Each number is 200 + 20 x the weight over the matrix's rms, rounded and kept within 0 to 999. Layers, rows and columns count from 0.

# down: layer 4 MLP down (transposed), 512x128, rms 0.173, rows 285-319, columns 0-63
# gate: layer 4 MLP gate, 512x128, rms 0.516, rows 286-320, columns 0-63
# up: layer 4 MLP up, 512x128, rms 0.534, rows 286-320, columns 0-63
down285,211,208,169,213,183,188,235,214,215,211,192,202,201,205,196,183,200,192,193,227,171,201,203,175,150,204,224,199,204,212,210,190,177,196,175,177,186,184,182,180,233,178,197,197,187,209,208,192,241,199,223,214,223,208,234,200,242,186,191,174,193,205,176,192
gate286,214,221,227,206,193,186,206,198,199,195,237,233,200,188,200,214,196,185,169,216,231,183,186,233,179,186,222,233,208,205,194,196,216,214,222,209,183,228,211,217,197,188,229,161,185,192,182,235,205,178,166,185,195,185,191,185,185,219,186,166,186,228,192,219
up286,211,160,207,214,216,195,187,215,231,195,173,173,196,244,184,203,219,195,221,215,183,191,217,198,205,205,168,158,230,230,207,193,192,223,204,209,219,183,206,203,204,207,202,192,203,181,202,230,174,224,202,202,152,214,183,203,213,227,184,188,187,180,220,172
down286,200,156,205,205,214,205,209,156,218,205,214,201,195,182,205,195,238,196,251,201,204,213,185,177,191,221,187,218,191,173,199,188,152,195,176,217,216,197,203,175,205,199,207,198,223,195,200,204,225,201,167,208,176,190,172,207,202,188,184,173,205,225,183,170
gate287,180,249,192,207,198,213,214,222,174,212,184,215,182,182,178,208,190,226,193,195,190,200,215,201,188,199,194,211,216,182,201,211,169,208,207,237,197,202,200,159,171,208,201,198,210,206,181,209,205,218,193,209,195,210,234,168,173,182,208,190,183,217,234,210
up287,208,149,217,208,201,184,183,174,209,171,205,191,200,227,213,190,208,212,188,197,247,238,188,156,209,190,205,199,211,216,189,198,196,167,197,192,204,213,218,235,206,201,198,244,191,207,169,198,213,178,198,205,205,183,175,216,233,221,199,204,190,199,187,221
down287,206,168,185,201,191,190,164,222,210,190,202,188,205,200,227,154,212,173,169,248,216,210,184,207,203,201,200,156,193,224,200,184,188,184,208,200,209,219,209,196,183,174,188,193,241,197,200,169,192,183,169,182,220,217,190,202,209,217,186,216,221,169,195,200
gate288,191,179,199,202,185,184,197,195,202,232,202,186,180,175,218,171,192,217,237,198,187,171,192,211,194,196,220,210,184,184,187,190,194,226,177,170,190,201,211,191,200,206,202,224,216,214,183,190,177,182,209,204,201,200,210,188,191,195,181,203,224,193,158,201
up288,216,192,201,187,205,229,198,205,196,188,220,189,208,202,170,223,230,193,230,201,221,207,217,237,224,168,165,194,200,198,198,200,200,196,233,229,196,227,203,198,193,187,223,212,214,190,190,201,202,176,175,216,208,207,203,205,237,187,189,233,219,209,214,219
down288,210,175,212,199,198,205,168,181,189,185,212,200,199,212,164,214,165,195,206,195,187,231,222,205,215,200,213,205,200,213,190,200,185,191,198,175,196,190,189,197,164,165,181,175,144,210,199,196,243,192,196,181,197,193,208,194,156,181,210,222,190,216,220,194
gate289,191,208,235,226,182,194,213,241,204,170,202,216,173,196,170,191,195,198,196,200,205,225,192,202,204,207,215,183,230,184,218,195,197,195,229,196,234,183,210,220,208,236,194,188,240,174,181,186,201,189,207,221,193,186,212,179,196,230,190,177,172,217,215,193
up289,206,193,251,209,204,204,212,209,185,175,182,229,163,215,186,198,169,183,186,216,232,189,228,187,216,192,188,152,233,183,187,188,205,173,217,197,213,181,198,228,208,231,177,199,236,202,167,195,199,191,181,231,201,213,170,192,207,198,204,174,153,221,212,186
down289,221,210,213,216,181,214,255,218,231,205,176,222,200,223,184,211,203,209,177,174,250,223,237,199,221,232,225,185,201,212,207,194,224,201,219,204,192,201,206,187,182,215,199,226,215,183,218,216,181,169,227,226,208,227,207,199,207,207,206,178,223,214,207,226
gate290,216,212,174,176,242,210,220,189,185,174,210,236,189,209,215,202,183,202,177,174,166,203,196,193,204,187,219,219,186,205,188,225,175,202,179,165,202,190,212,182,215,210,206,203,207,142,208,214,187,136,212,169,199,203,217,219,204,228,207,200,202,188,178,182
up290,201,185,186,192,233,208,166,182,205,206,178,190,201,175,197,181,188,222,211,210,191,184,205,218,180,222,191,207,185,258,198,197,151,216,200,204,186,196,192,154,176,174,192,230,214,155,208,168,210,196,204,178,215,190,210,202,186,195,166,190,194,193,193,159
down290,195,203,207,192,222,222,224,237,169,189,233,179,232,210,210,186,194,195,198,232,181,222,185,203,180,197,219,197,214,190,219,207,194,182,192,190,201,207,211,235,161,190,217,199,216,215,192,203,181,248,227,203,214,238,216,183,204,168,189,200,229,181,197,183
gate291,184,190,171,214,189,216,177,220,234,198,237,211,202,179,225,167,205,228,202,203,189,188,183,157,204,212,211,232,196,206,215,214,192,199,222,200,184,202,185,180,226,191,216,199,185,205,187,186,230,221,190,207,197,216,188,200,218,207,221,216,231,203,193,181
up291,237,196,202,189,207,179,159,166,176,204,221,219,208,187,246,213,216,236,233,198,217,225,174,216,220,227,206,215,175,222,206,188,215,186,230,198,166,224,188,229,192,185,192,200,204,234,170,213,221,173,253,213,227,196,238,171,182,184,175,213,178,212,180,162
down291,227,204,273,227,195,188,203,193,211,207,158,183,175,191,172,217,182,202,202,196,239,212,173,179,260,232,201,192,180,194,207,215,209,194,194,196,188,190,173,209,197,191,196,220,164,217,200,229,182,187,206,200,214,211,190,175,188,196,193,198,196,194,207,176
gate292,176,222,173,187,229,204,160,211,159,199,206,175,194,216,201,237,213,221,202,169,224,224,228,197,223,228,184,209,223,210,188,170,205,189,207,210,209,208,188,190,217,189,193,222,206,187,195,189,200,172,200,188,223,196,243,201,197,224,183,197,178,180,200,198
up292,167,203,186,166,182,172,168,202,157,203,212,172,201,170,189,231,213,189,201,179,190,204,212,177,209,190,186,191,200,179,193,199,188,180,186,208,180,199,197,204,233,205,183,216,220,192,166,169,202,145,197,202,216,202,241,233,193,201,172,209,180,194,207,201
down292,195,175,212,193,224,200,212,186,208,158,210,203,184,188,203,199,219,185,209,190,213,194,226,183,203,227,190,215,218,178,199,159,166,214,199,232,187,217,172,166,172,175,196,225,186,211,164,207,133,189,196,210,202,209,186,218,204,223,194,201,218,197,179,204
gate293,189,207,191,151,197,216,191,198,187,145,232,213,198,213,196,173,187,212,178,196,227,168,236,184,197,177,166,201,211,173,228,229,195,201,174,214,187,241,189,205,209,238,173,209,191,194,203,151,178,206,183,194,214,199,221,204,187,213,193,200,186,224,225,218
up293,223,223,201,213,198,194,152,188,201,202,176,172,213,222,192,217,190,195,231,201,197,226,186,225,190,179,176,164,185,192,179,206,228,207,187,191,217,187,221,180,253,204,191,232,192,214,188,191,195,188,244,223,194,182,164,155,190,191,202,175,185,200,208,230
down293,200,234,190,205,236,190,196,188,238,214,181,136,198,152,220,184,233,149,258,216,206,190,223,188,204,198,214,217,192,199,188,230,221,239,193,237,193,185,186,184,187,214,218,215,199,197,209,188,216,202,194,205,236,195,228,218,199,214,163,201,206,198,191,192
gate294,158,226,199,185,223,185,170,221,215,213,178,211,204,179,180,199,201,202,203,218,210,205,222,214,198,199,182,209,197,181,218,184,164,172,187,176,224,223,218,221,210,212,178,224,205,192,205,202,181,230,213,178,193,191,199,197,214,205,182,211,197,238,201,211
up294,266,168,209,186,223,187,185,186,205,189,252,204,210,190,186,232,195,175,179,223,192,160,201,187,194,165,218,219,213,194,209,184,222,179,180,194,181,190,191,209,202,204,214,200,196,174,194,205,202,177,213,253,211,224,190,206,202,195,196,219,209,202,184,199
down294,200,186,184,196,179,162,186,181,214,208,186,191,213,220,217,181,202,183,203,199,224,215,236,205,159,197,213,219,208,192,215,179,206,210,209,195,198,204,195,224,193,168,213,205,216,204,209,224,198,174,179,211,223,191,196,218,202,205,236,204,221,183,242,201
gate295,190,201,222,219,203,199,218,234,195,222,202,224,215,215,182,249,179,189,192,226,186,185,204,176,225,198,174,228,200,212,199,215,156,218,199,208,186,222,191,173,212,195,199,212,203,200,203,186,214,222,201,170,215,202,209,161,215,185,233,208,199,181,175,206
up295,197,199,196,223,201,213,178,247,208,186,162,231,196,197,202,223,254,229,170,177,203,176,220,178,207,204,202,235,187,185,172,229,184,201,200,200,186,207,202,168,203,208,168,213,181,231,220,211,221,203,201,196,229,194,200,198,192,168,223,150,201,199,180,222
down295,194,206,191,198,180,155,197,166,211,219,203,192,235,201,200,206,173,178,202,187,230,196,205,195,230,186,193,199,180,202,213,228,192,219,187,211,200,231,232,181,206,197,190,212,211,228,192,183,233,217,172,173,205,211,176,176,229,217,211,208,182,219,174,194
gate296,209,180,194,176,210,156,215,195,221,226,199,166,181,196,188,190,207,167,179,188,201,225,198,155,220,187,198,187,202,179,170,217,257,221,234,174,191,180,168,178,193,204,198,218,192,211,197,243,202,187,174,222,199,211,212,173,209,190,201,202,184,212,213,184
up296,157,225,226,207,216,221,187,219,182,174,234,228,216,199,208,220,174,203,202,231,185,189,205,197,190,249,202,228,201,258,244,187,206,185,178,175,200,206,227,212,192,215,230,199,239,189,208,166,218,190,194,208,211,204,181,194,189,192,208,207,227,175,210,200
down296,199,208,214,226,206,199,165,208,207,205,206,201,195,215,242,203,177,199,179,241,205,175,203,196,216,184,188,187,179,234,215,204,184,174,181,201,199,167,200,207,182,245,193,227,191,203,163,224,224,234,204,232,230,222,208,207,189,176,209,165,189,275,202,212
gate297,206,237,181,204,189,210,191,192,167,198,237,195,267,222,220,168,161,226,169,210,249,193,191,187,210,175,234,200,206,182,198,232,218,203,205,195,210,185,205,218,183,195,201,184,202,164,193,208,226,174,175,205,171,205,162,191,179,189,188,168,195,184,180,184
up297,177,201,187,163,207,196,200,202,196,179,194,227,165,202,145,200,275,237,206,200,216,161,224,205,136,217,208,218,225,224,157,154,209,218,179,194,191,219,210,194,180,229,195,206,219,205,187,190,189,227,192,174,212,193,228,197,189,239,187,184,193,195,218,215
down297,197,212,161,219,186,228,205,233,231,195,223,186,164,199,168,215,188,208,223,228,202,209,216,208,173,184,175,206,208,208,204,174,217,191,227,184,176,191,239,176,211,213,166,197,174,233,202,209,197,220,214,190,163,229,232,202,168,197,176,188,194,223,209,207
gate298,214,202,191,176,208,201,188,187,221,181,190,163,201,148,180,191,196,232,182,211,201,183,201,226,197,244,185,197,230,206,223,204,204,215,165,184,184,193,221,198,208,181,168,199,212,171,205,180,202,219,210,196,213,196,206,206,187,182,200,175,164,182,186,192
up298,174,201,208,226,204,179,220,184,173,208,169,181,198,196,212,189,211,208,219,200,203,226,176,219,185,180,185,216,186,186,217,196,225,217,201,188,182,207,207,189,197,215,212,208,180,200,196,169,181,200,193,162,181,208,182,176,221,200,191,198,194,185,191,220
down298,193,207,203,209,219,223,212,195,189,204,198,151,190,177,209,236,224,208,196,215,177,213,186,209,221,216,170,208,195,176,225,161,217,218,193,184,208,212,202,180,242,175,185,216,197,209,208,216,196,208,188,204,199,200,209,186,172,189,223,168,190,198,153,215
gate299,210,202,179,228,172,207,186,194,228,187,225,209,164,196,222,217,223,193,208,212,166,206,173,180,202,223,195,217,215,218,204,235,212,193,181,201,177,174,199,197,192,212,207,208,193,247,249,230,190,153,188,214,192,173,177,219,175,186,198,191,197,213,188,213
up299,242,155,174,218,186,198,206,177,195,172,195,231,174,195,200,222,195,204,211,208,165,176,218,230,204,211,220,193,214,237,186,219,200,186,176,209,163,198,214,187,186,198,196,194,202,207,227,221,188,162,162,211,170,172,172,190,175,179,160,194,220,214,195,206
down299,205,162,166,175,215,185,199,187,195,217,186,193,222,201,159,192,216,206,218,187,173,182,150,152,205,232,214,204,199,202,210,217,191,200,164,231,167,190,177,199,225,189,229,210,227,203,243,214,157,210,194,216,209,202,211,180,200,196,195,231,211,218,214,209
gate300,193,211,213,207,176,223,214,219,202,199,209,204,192,228,206,199,234,209,218,165,183,196,223,194,211,206,219,199,205,169,217,191,216,203,183,158,185,201,203,204,189,209,198,214,174,189,230,201,213,232,215,202,180,227,227,158,195,197,186,200,217,199,206,197
up300,209,216,161,202,224,177,232,217,180,222,151,213,216,180,209,190,169,171,198,154,246,195,233,206,260,218,178,187,219,205,233,212,194,216,229,149,183,148,205,202,222,196,222,202,172,186,191,208,206,197,183,157,207,203,232,228,219,194,175,208,238,207,190,192
down300,209,199,168,210,188,196,197,204,168,194,190,190,188,175,227,197,125,209,239,162,212,220,236,221,249,188,180,204,222,218,205,225,237,182,206,230,185,217,176,224,188,206,222,176,212,205,202,185,207,205,203,188,262,183,205,173,201,185,199,194,210,202,222,172
gate301,197,197,214,185,168,218,193,197,190,232,193,193,160,227,197,190,190,201,184,197,174,211,189,195,219,198,214,207,168,182,184,196,161,211,236,174,210,203,186,193,187,156,155,212,210,225,229,216,176,209,199,221,173,187,213,213,210,157,209,189,210,192,182,205
up301,188,199,208,174,184,221,196,217,268,212,198,174,250,203,215,177,193,185,185,210,218,161,210,180,210,198,190,234,238,198,169,168,235,210,221,214,215,180,166,183,191,205,192,192,207,184,216,203,185,209,167,214,211,199,200,194,190,220,210,227,187,211,201,211
down301,205,193,202,182,173,229,202,192,213,230,222,210,222,201,167,209,218,202,192,190,221,194,184,189,229,163,228,200,198,181,188,166,195,197,205,191,172,171,236,193,234,189,180,216,195,186,225,191,210,200,208,195,226,173,214,219,199,189,219,218,185,230,213,195
gate302,193,209,188,216,180,201,190,235,217,211,255,229,229,208,215,211,168,203,203,225,206,233,198,225,222,212,212,201,187,200,194,199,194,191,200,205,214,171,171,185,187,173,218,237,154,186,243,219,193,252,228,192,213,231,243,193,213,219,206,195,234,194,198,159
up302,231,169,201,195,220,198,164,219,207,221,247,231,201,193,205,218,171,212,221,202,178,199,203,202,211,235,218,175,220,201,234,191,218,205,202,183,260,178,239,196,212,200,168,212,182,177,239,219,222,277,218,192,232,168,212,217,227,195,188,185,226,189,197,181
down302,209,217,197,246,179,190,222,206,239,223,182,180,212,191,179,203,177,198,168,183,174,205,182,207,187,210,188,183,193,199,185,205,181,196,204,175,210,212,230,206,204,191,249,221,218,175,220,232,187,226,195,234,199,182,184,209,214,188,188,152,189,188,231,205
gate303,193,186,196,180,188,209,220,185,190,160,223,214,226,142,222,225,202,173,181,202,217,209,167,254,187,190,166,198,206,203,197,186,209,223,216,190,206,204,256,192,192,181,193,239,230,227,213,218,210,182,221,203,179,195,195,167,176,211,197,169,194,226,201,180
up303,200,223,207,235,212,206,188,206,215,220,180,192,175,248,186,178,223,242,216,203,183,207,213,157,215,227,211,196,203,202,209,208,186,173,197,226,200,194,164,199,227,204,208,182,160,185,207,184,189,242,184,204,226,200,205,218,217,184,189,220,204,198,217,202
down303,190,209,204,176,186,171,214,177,177,190,220,210,199,181,200,193,177,183,194,223,226,200,200,203,149,192,209,229,192,196,178,192,198,175,180,198,231,207,202,175,167,196,178,210,183,175,194,197,210,186,190,194,191,185,188,176,194,221,163,180,163,187,196,204
gate304,197,215,219,203,199,202,234,165,197,168,203,160,222,240,179,188,194,225,177,219,184,209,225,193,186,192,217,196,206,226,200,213,184,201,208,190,189,176,185,206,191,144,201,183,202,172,193,195,183,179,205,167,238,168,258,199,217,137,210,211,185,186,217,228
up304,211,223,201,175,211,211,215,212,215,224,194,181,202,199,206,203,208,183,233,196,181,197,172,162,202,195,201,157,170,191,211,215,177,176,200,220,221,240,177,202,200,176,221,178,184,183,218,172,247,213,190,222,157,205,182,199,188,184,184,210,214,187,222,194
down304,214,155,172,213,176,189,233,210,183,185,215,189,186,185,239,180,208,219,169,206,189,227,206,176,233,185,177,221,196,218,171,219,180,199,162,173,236,200,239,224,226,230,214,189,186,221,182,163,176,209,188,185,193,211,180,207,173,183,171,191,204,181,214,195
gate305,190,201,213,227,202,184,189,227,219,192,179,175,194,209,204,180,197,178,213,185,190,192,210,197,182,194,202,182,222,196,226,219,205,229,235,209,210,197,212,197,206,223,181,188,178,220,196,196,224,186,233,199,198,194,186,215,192,229,189,211,210,197,205,212
up305,211,205,184,154,196,213,225,191,160,192,237,200,224,183,196,196,196,235,193,197,176,204,199,200,234,201,170,202,205,210,162,200,195,189,178,198,183,218,181,217,191,187,224,213,194,191,184,208,177,170,222,178,180,223,205,191,204,204,214,206,202,188,226,210
down305,179,203,162,203,225,206,207,186,200,235,221,183,213,204,209,221,213,187,198,225,188,220,217,192,208,213,199,210,206,211,213,218,218,167,179,210,164,215,194,174,191,182,218,173,190,182,201,192,183,210,181,207,213,187,212,203,214,184,206,212,186,245,206,169
gate306,204,218,227,183,195,226,222,201,201,242,183,200,153,211,210,231,197,182,199,224,211,190,207,207,205,162,204,209,224,181,206,256,189,177,189,204,184,173,231,207,202,182,164,182,192,220,195,190,174,224,167,227,204,170,220,172,204,234,216,212,209,160,184,184
up306,215,180,147,210,201,188,189,202,197,224,154,225,195,186,202,219,180,194,210,198,243,231,221,202,199,167,200,190,225,209,210,237,221,188,199,222,175,222,215,214,193,193,174,201,193,200,205,229,156,197,202,213,196,199,208,177,209,205,220,190,218,170,188,200
down306,224,198,200,225,194,219,201,182,192,193,185,196,179,177,206,136,205,231,216,200,229,210,180,181,209,228,204,191,198,207,160,226,209,213,171,201,159,197,172,185,209,188,209,212,195,213,193,220,169,226,213,167,184,182,173,185,216,215,212,199,187,182,218,192
gate307,212,181,234,180,199,197,187,196,212,196,194,217,199,220,230,223,221,239,168,175,207,152,207,225,176,240,176,195,179,177,246,171,198,221,200,233,174,184,217,207,186,228,226,210,211,196,208,177,192,212,229,203,193,177,219,200,204,198,179,177,206,216,210,142
up307,203,212,180,172,171,207,202,229,192,198,203,204,189,187,166,176,215,196,190,190,177,184,203,230,236,194,210,167,191,236,195,195,157,198,175,190,199,211,206,186,198,221,204,177,169,201,224,227,184,175,177,224,184,234,191,210,214,217,199,186,203,214,190,176
down307,172,195,223,188,154,198,234,222,243,175,184,181,205,248,185,179,202,222,177,171,205,196,217,195,187,157,202,202,209,212,197,192,175,202,210,192,188,177,221,219,207,236,212,190,161,215,205,231,212,186,214,214,198,203,193,218,208,181,213,209,201,216,197,199
gate308,172,203,200,206,217,170,211,175,212,189,167,197,170,197,193,230,208,197,155,199,197,197,202,151,171,196,214,170,178,196,231,227,226,188,230,212,201,208,198,197,164,170,181,186,175,189,196,194,210,173,199,211,197,181,215,214,217,196,216,191,185,188,223,224
up308,149,231,233,204,194,201,204,213,192,186,225,217,205,219,218,178,171,195,216,195,211,189,210,210,224,177,192,186,171,198,152,178,187,180,188,201,192,169,196,189,179,195,173,221,210,196,195,214,212,227,195,186,209,242,204,229,204,228,204,184,219,238,201,180
down308,223,171,204,203,213,172,160,193,177,191,213,190,175,202,226,192,214,229,196,197,214,232,226,189,175,187,194,235,219,182,207,202,205,198,229,200,229,212,199,226,222,176,247,197,209,235,186,209,220,165,221,215,177,191,194,238,202,220,216,181,201,195,246,175
gate309,248,201,207,176,203,180,168,197,175,181,209,227,230,207,199,194,188,214,200,218,215,197,202,215,186,208,220,216,207,197,241,213,196,187,188,197,193,185,184,176,195,204,226,209,247,186,189,193,185,220,182,212,174,210,190,185,192,224,207,166,219,228,192,185
up309,214,199,228,218,154,190,192,213,197,190,183,221,185,230,200,213,173,193,211,224,217,239,201,210,209,235,171,215,216,225,208,198,202,203,196,230,202,197,189,230,198,194,222,213,188,205,207,161,194,215,188,171,217,188,229,194,182,191,164,201,207,232,208,207
down309,229,220,180,182,168,218,202,224,189,203,156,242,213,186,175,186,187,184,203,221,206,233,219,229,158,184,194,224,186,207,253,190,180,217,190,167,169,188,165,252,185,180,232,198,187,172,172,245,182,231,188,201,211,197,216,203,194,196,228,196,239,188,215,192
gate310,204,203,195,225,225,208,207,188,217,191,207,217,224,181,210,239,209,194,200,184,231,225,228,196,166,152,207,202,205,237,186,199,213,193,214,221,213,224,227,237,196,181,205,186,193,206,223,206,217,187,235,180,177,230,207,174,216,193,202,214,195,200,224,188
up310,191,216,165,196,200,165,161,172,192,209,192,166,212,180,239,176,185,234,188,223,221,200,217,249,186,188,187,176,206,212,184,179,210,223,217,200,178,228,162,156,190,192,205,170,182,228,221,232,196,178,225,183,206,188,205,171,215,200,157,198,212,201,203,192
down310,220,159,216,197,210,212,195,181,181,201,181,227,217,225,210,185,198,223,209,217,176,238,166,227,186,214,205,218,201,184,206,197,190,201,204,192,192,167,191,182,191,208,222,191,192,205,192,209,221,196,214,209,208,222,184,231,202,214,223,206,165,226,211,205
gate311,167,182,189,171,196,185,199,187,191,198,189,267,171,207,203,235,198,185,205,190,184,209,227,189,209,193,223,183,203,200,205,190,188,208,210,171,216,191,194,210,221,167,217,253,197,190,193,167,207,202,147,212,214,196,230,204,186,172,195,163,212,174,207,207
up311,217,190,192,250,195,235,215,182,210,201,184,169,223,223,227,203,177,217,208,209,210,180,215,198,195,214,186,187,189,185,197,241,209,195,198,231,202,196,195,209,210,205,193,222,194,229,214,199,206,155,222,191,186,222,195,203,219,230,187,169,177,166,233,216
down311,200,198,229,192,208,216,196,222,183,196,186,224,218,217,229,189,218,215,202,202,201,201,212,141,188,201,224,199,171,181,175,188,194,151,209,185,211,238,197,185,236,195,200,198,237,179,223,215,206,194,186,202,186,208,201,173,199,228,194,210,174,209,207,209
gate312,212,175,203,226,181,184,198,166,185,212,227,171,213,188,204,176,235,228,211,231,204,207,178,181,215,197,157,225,223,192,193,178,187,200,212,197,158,177,179,166,188,185,188,208,214,197,187,236,200,224,174,203,217,204,181,197,230,181,208,212,222,232,214,215
up312,215,213,202,174,219,191,171,168,222,199,216,231,153,208,227,198,204,194,217,206,228,180,230,227,186,189,210,213,187,194,231,212,251,208,187,221,202,218,200,200,185,185,186,209,177,219,197,181,231,154,173,160,204,225,226,198,193,206,207,141,200,217,197,208
down312,224,206,198,194,230,198,202,207,201,201,186,254,163,201,192,238,135,184,230,204,244,181,208,188,209,193,235,208,190,171,231,193,226,205,205,208,189,210,203,213,194,202,194,221,215,201,173,160,204,195,202,190,199,236,219,202,165,174,214,200,184,172,187,206
gate313,211,194,195,220,139,137,189,211,198,185,199,187,207,192,195,213,191,208,205,222,204,188,185,186,204,217,191,197,179,189,228,191,200,201,179,196,192,186,169,185,179,212,203,206,184,212,215,210,178,199,192,168,166,162,238,185,226,179,196,180,158,172,219,209
up313,205,219,196,225,176,179,201,237,234,174,190,192,228,191,216,222,228,201,204,219,210,153,192,191,163,247,205,173,187,181,217,198,234,203,193,211,175,188,173,185,214,202,195,165,207,231,167,204,172,211,205,196,195,207,238,186,223,213,188,191,162,216,221,161
down313,233,223,210,184,201,178,206,209,194,209,200,198,200,206,186,215,212,193,220,185,189,176,207,223,235,225,240,208,197,204,224,217,198,206,185,229,198,171,145,231,197,176,210,236,215,190,199,202,231,223,193,181,195,174,217,214,229,180,178,211,157,181,221,207
gate314,179,176,182,215,203,217,159,224,207,192,223,174,209,189,203,199,232,158,226,178,207,227,171,208,182,176,192,217,194,218,231,154,207,194,179,238,184,206,213,195,209,220,169,176,204,178,190,192,195,229,207,205,196,196,182,188,204,180,208,193,206,220,193,178
up314,187,194,202,228,208,195,205,239,220,198,220,176,205,189,196,215,182,179,205,177,202,207,201,196,203,194,188,220,186,189,234,162,227,200,185,225,192,200,197,196,198,180,212,178,227,176,195,186,216,216,217,204,220,199,151,176,204,194,213,222,206,228,188,165
down314,197,222,227,230,208,176,166,224,175,177,205,186,191,198,210,186,191,193,211,202,182,217,232,171,201,224,206,181,200,217,245,197,193,208,186,181,202,191,181,183,198,168,185,201,213,185,195,184,219,196,136,213,241,190,188,236,187,197,207,211,186,198,186,204
gate315,217,214,170,226,220,215,199,223,206,199,225,185,171,215,179,170,199,198,186,206,188,175,109,180,206,195,191,209,225,204,236,207,213,201,208,210,209,208,174,205,208,214,201,197,185,178,221,174,209,221,187,214,192,207,198,183,196,248,196,220,226,220,223,192
up315,179,217,187,172,203,222,201,196,193,198,153,239,223,165,214,208,220,218,221,207,213,227,235,229,184,194,221,190,214,169,168,203,207,206,171,177,215,219,213,210,189,148,187,176,202,253,206,219,215,188,217,167,215,220,214,199,194,166,175,190,188,193,172,181
down315,173,224,207,202,195,197,171,178,186,188,220,211,224,217,205,169,169,202,207,154,234,251,205,200,161,209,206,232,204,182,202,188,185,189,218,169,221,171,193,204,182,231,209,188,239,202,187,192,214,202,225,214,224,184,190,209,216,214,194,234,185,193,196,195
gate316,206,200,167,202,166,208,178,204,232,197,182,213,204,184,211,214,190,176,213,198,184,184,204,238,210,192,165,199,215,194,178,227,211,186,193,182,197,223,205,218,244,206,173,185,190,216,225,217,196,195,208,208,216,167,197,188,168,210,182,197,202,200,149,210
up316,224,218,215,193,189,196,177,204,229,181,191,200,210,189,245,205,209,197,177,190,215,188,197,227,217,180,224,213,200,194,207,220,208,215,178,185,221,200,199,188,192,190,220,187,195,215,166,182,213,221,216,177,192,194,196,196,203,211,192,189,184,168,171,185
down316,228,202,204,221,189,230,162,214,210,199,215,210,178,217,200,208,237,211,234,175,191,175,160,192,240,212,226,223,204,187,212,229,185,204,196,231,208,188,201,170,217,215,199,188,229,222,183,206,207,203,206,211,202,203,207,200,201,187,191,200,226,190,160,205
gate317,165,183,208,198,189,208,185,206,247,207,220,188,195,194,174,227,211,194,209,214,194,192,211,193,189,216,188,218,210,195,194,177,203,198,179,205,192,256,205,193,204,225,173,191,214,188,188,211,216,157,210,184,195,163,243,192,235,199,192,224,196,159,202,198
up317,203,197,190,189,208,208,177,226,192,205,229,213,200,174,170,198,186,175,226,202,224,196,226,218,193,219,168,216,201,214,175,176,200,216,156,180,217,178,222,180,194,190,213,173,235,208,222,223,207,155,195,168,194,199,219,204,190,208,206,258,203,166,184,179
down317,182,200,268,187,210,178,211,179,186,204,177,212,204,188,187,185,168,194,201,180,201,211,172,193,199,191,209,218,186,184,200,175,148,206,203,203,211,234,208,167,223,208,173,205,166,166,239,201,189,178,213,190,201,191,196,238,191,179,187,192,205,155,184,235
gate318,191,185,199,192,194,208,197,180,221,238,220,203,243,190,163,182,206,214,227,231,198,207,190,204,218,179,190,200,202,174,174,190,168,211,215,181,237,211,214,180,207,195,198,214,206,244,194,194,207,183,200,183,190,156,202,189,171,189,233,194,194,233,204,204
up318,200,206,180,192,188,194,174,222,219,212,213,186,175,207,260,191,222,191,194,187,143,191,226,228,177,192,203,182,212,247,191,200,189,185,214,229,205,201,211,190,191,168,199,232,183,209,176,225,222,215,188,191,203,240,195,196,232,186,186,204,212,199,240,196
down318,185,182,185,220,170,198,166,209,186,199,222,237,220,193,203,186,211,166,162,191,179,208,214,219,181,186,199,183,202,198,159,183,214,170,203,194,194,212,225,220,183,217,200,170,217,207,194,203,238,194,180,195,190,216,209,168,193,230,207,190,163,209,185,191
gate319,207,189,179,186,212,228,190,201,201,243,198,232,173,208,187,201,206,203,210,221,204,193,189,192,182,220,206,202,219,199,200,239,187,214,177,218,195,190,241,206,201,182,191,153,215,195,199,157,207,213,176,202,186,192,216,217,219,228,193,192,213,199,202,177
up319,187,207,183,208,179,205,192,198,196,169,219,158,203,198,202,187,197,198,197,172,194,208,195,199,232,199,196,186,199,206,227,201,209,164,245,195,207,188,177,177,200,196,201,218,165,190,173,188,179,230,182,161,219,205,189,178,181,175,203,203,199,235,224,195
down319,204,191,172,182,176,200,207,194,231,208,181,226,214,177,160,208,192,212,208,218,185,211,211,183,204,199,201,238,213,183,184,209,219,213,172,208,195,237,233,233,188,210,234,195,230,184,212,200,185,197,209,215,178,194,199,230,235,183,190,201,232,179,200,181
gate320,208,207,188,192,216,171,173,157,198,185,210,199,215,175,209,198,186,188,189,203,234,223,197,196,176,208,216,236,204,219,184,197,209,224,212,210,214,203,200,175,180,239,219,186,233,208,190,154,205,203,204,174,182,210,189,218,191,205,174,203,192,207,224,223
up320,207,201,182,171,240,179,197,162,192,176,192,193,216,178,210,186,198,203,201,173,253,208,172,205,179,218,211,238,195,208,220,199,217,212,218,215,227,210,191,208,185,215,211,206,239,188,199,174,204,200,229,214,227,203,167,185,180,231,184,223,198,212,223,212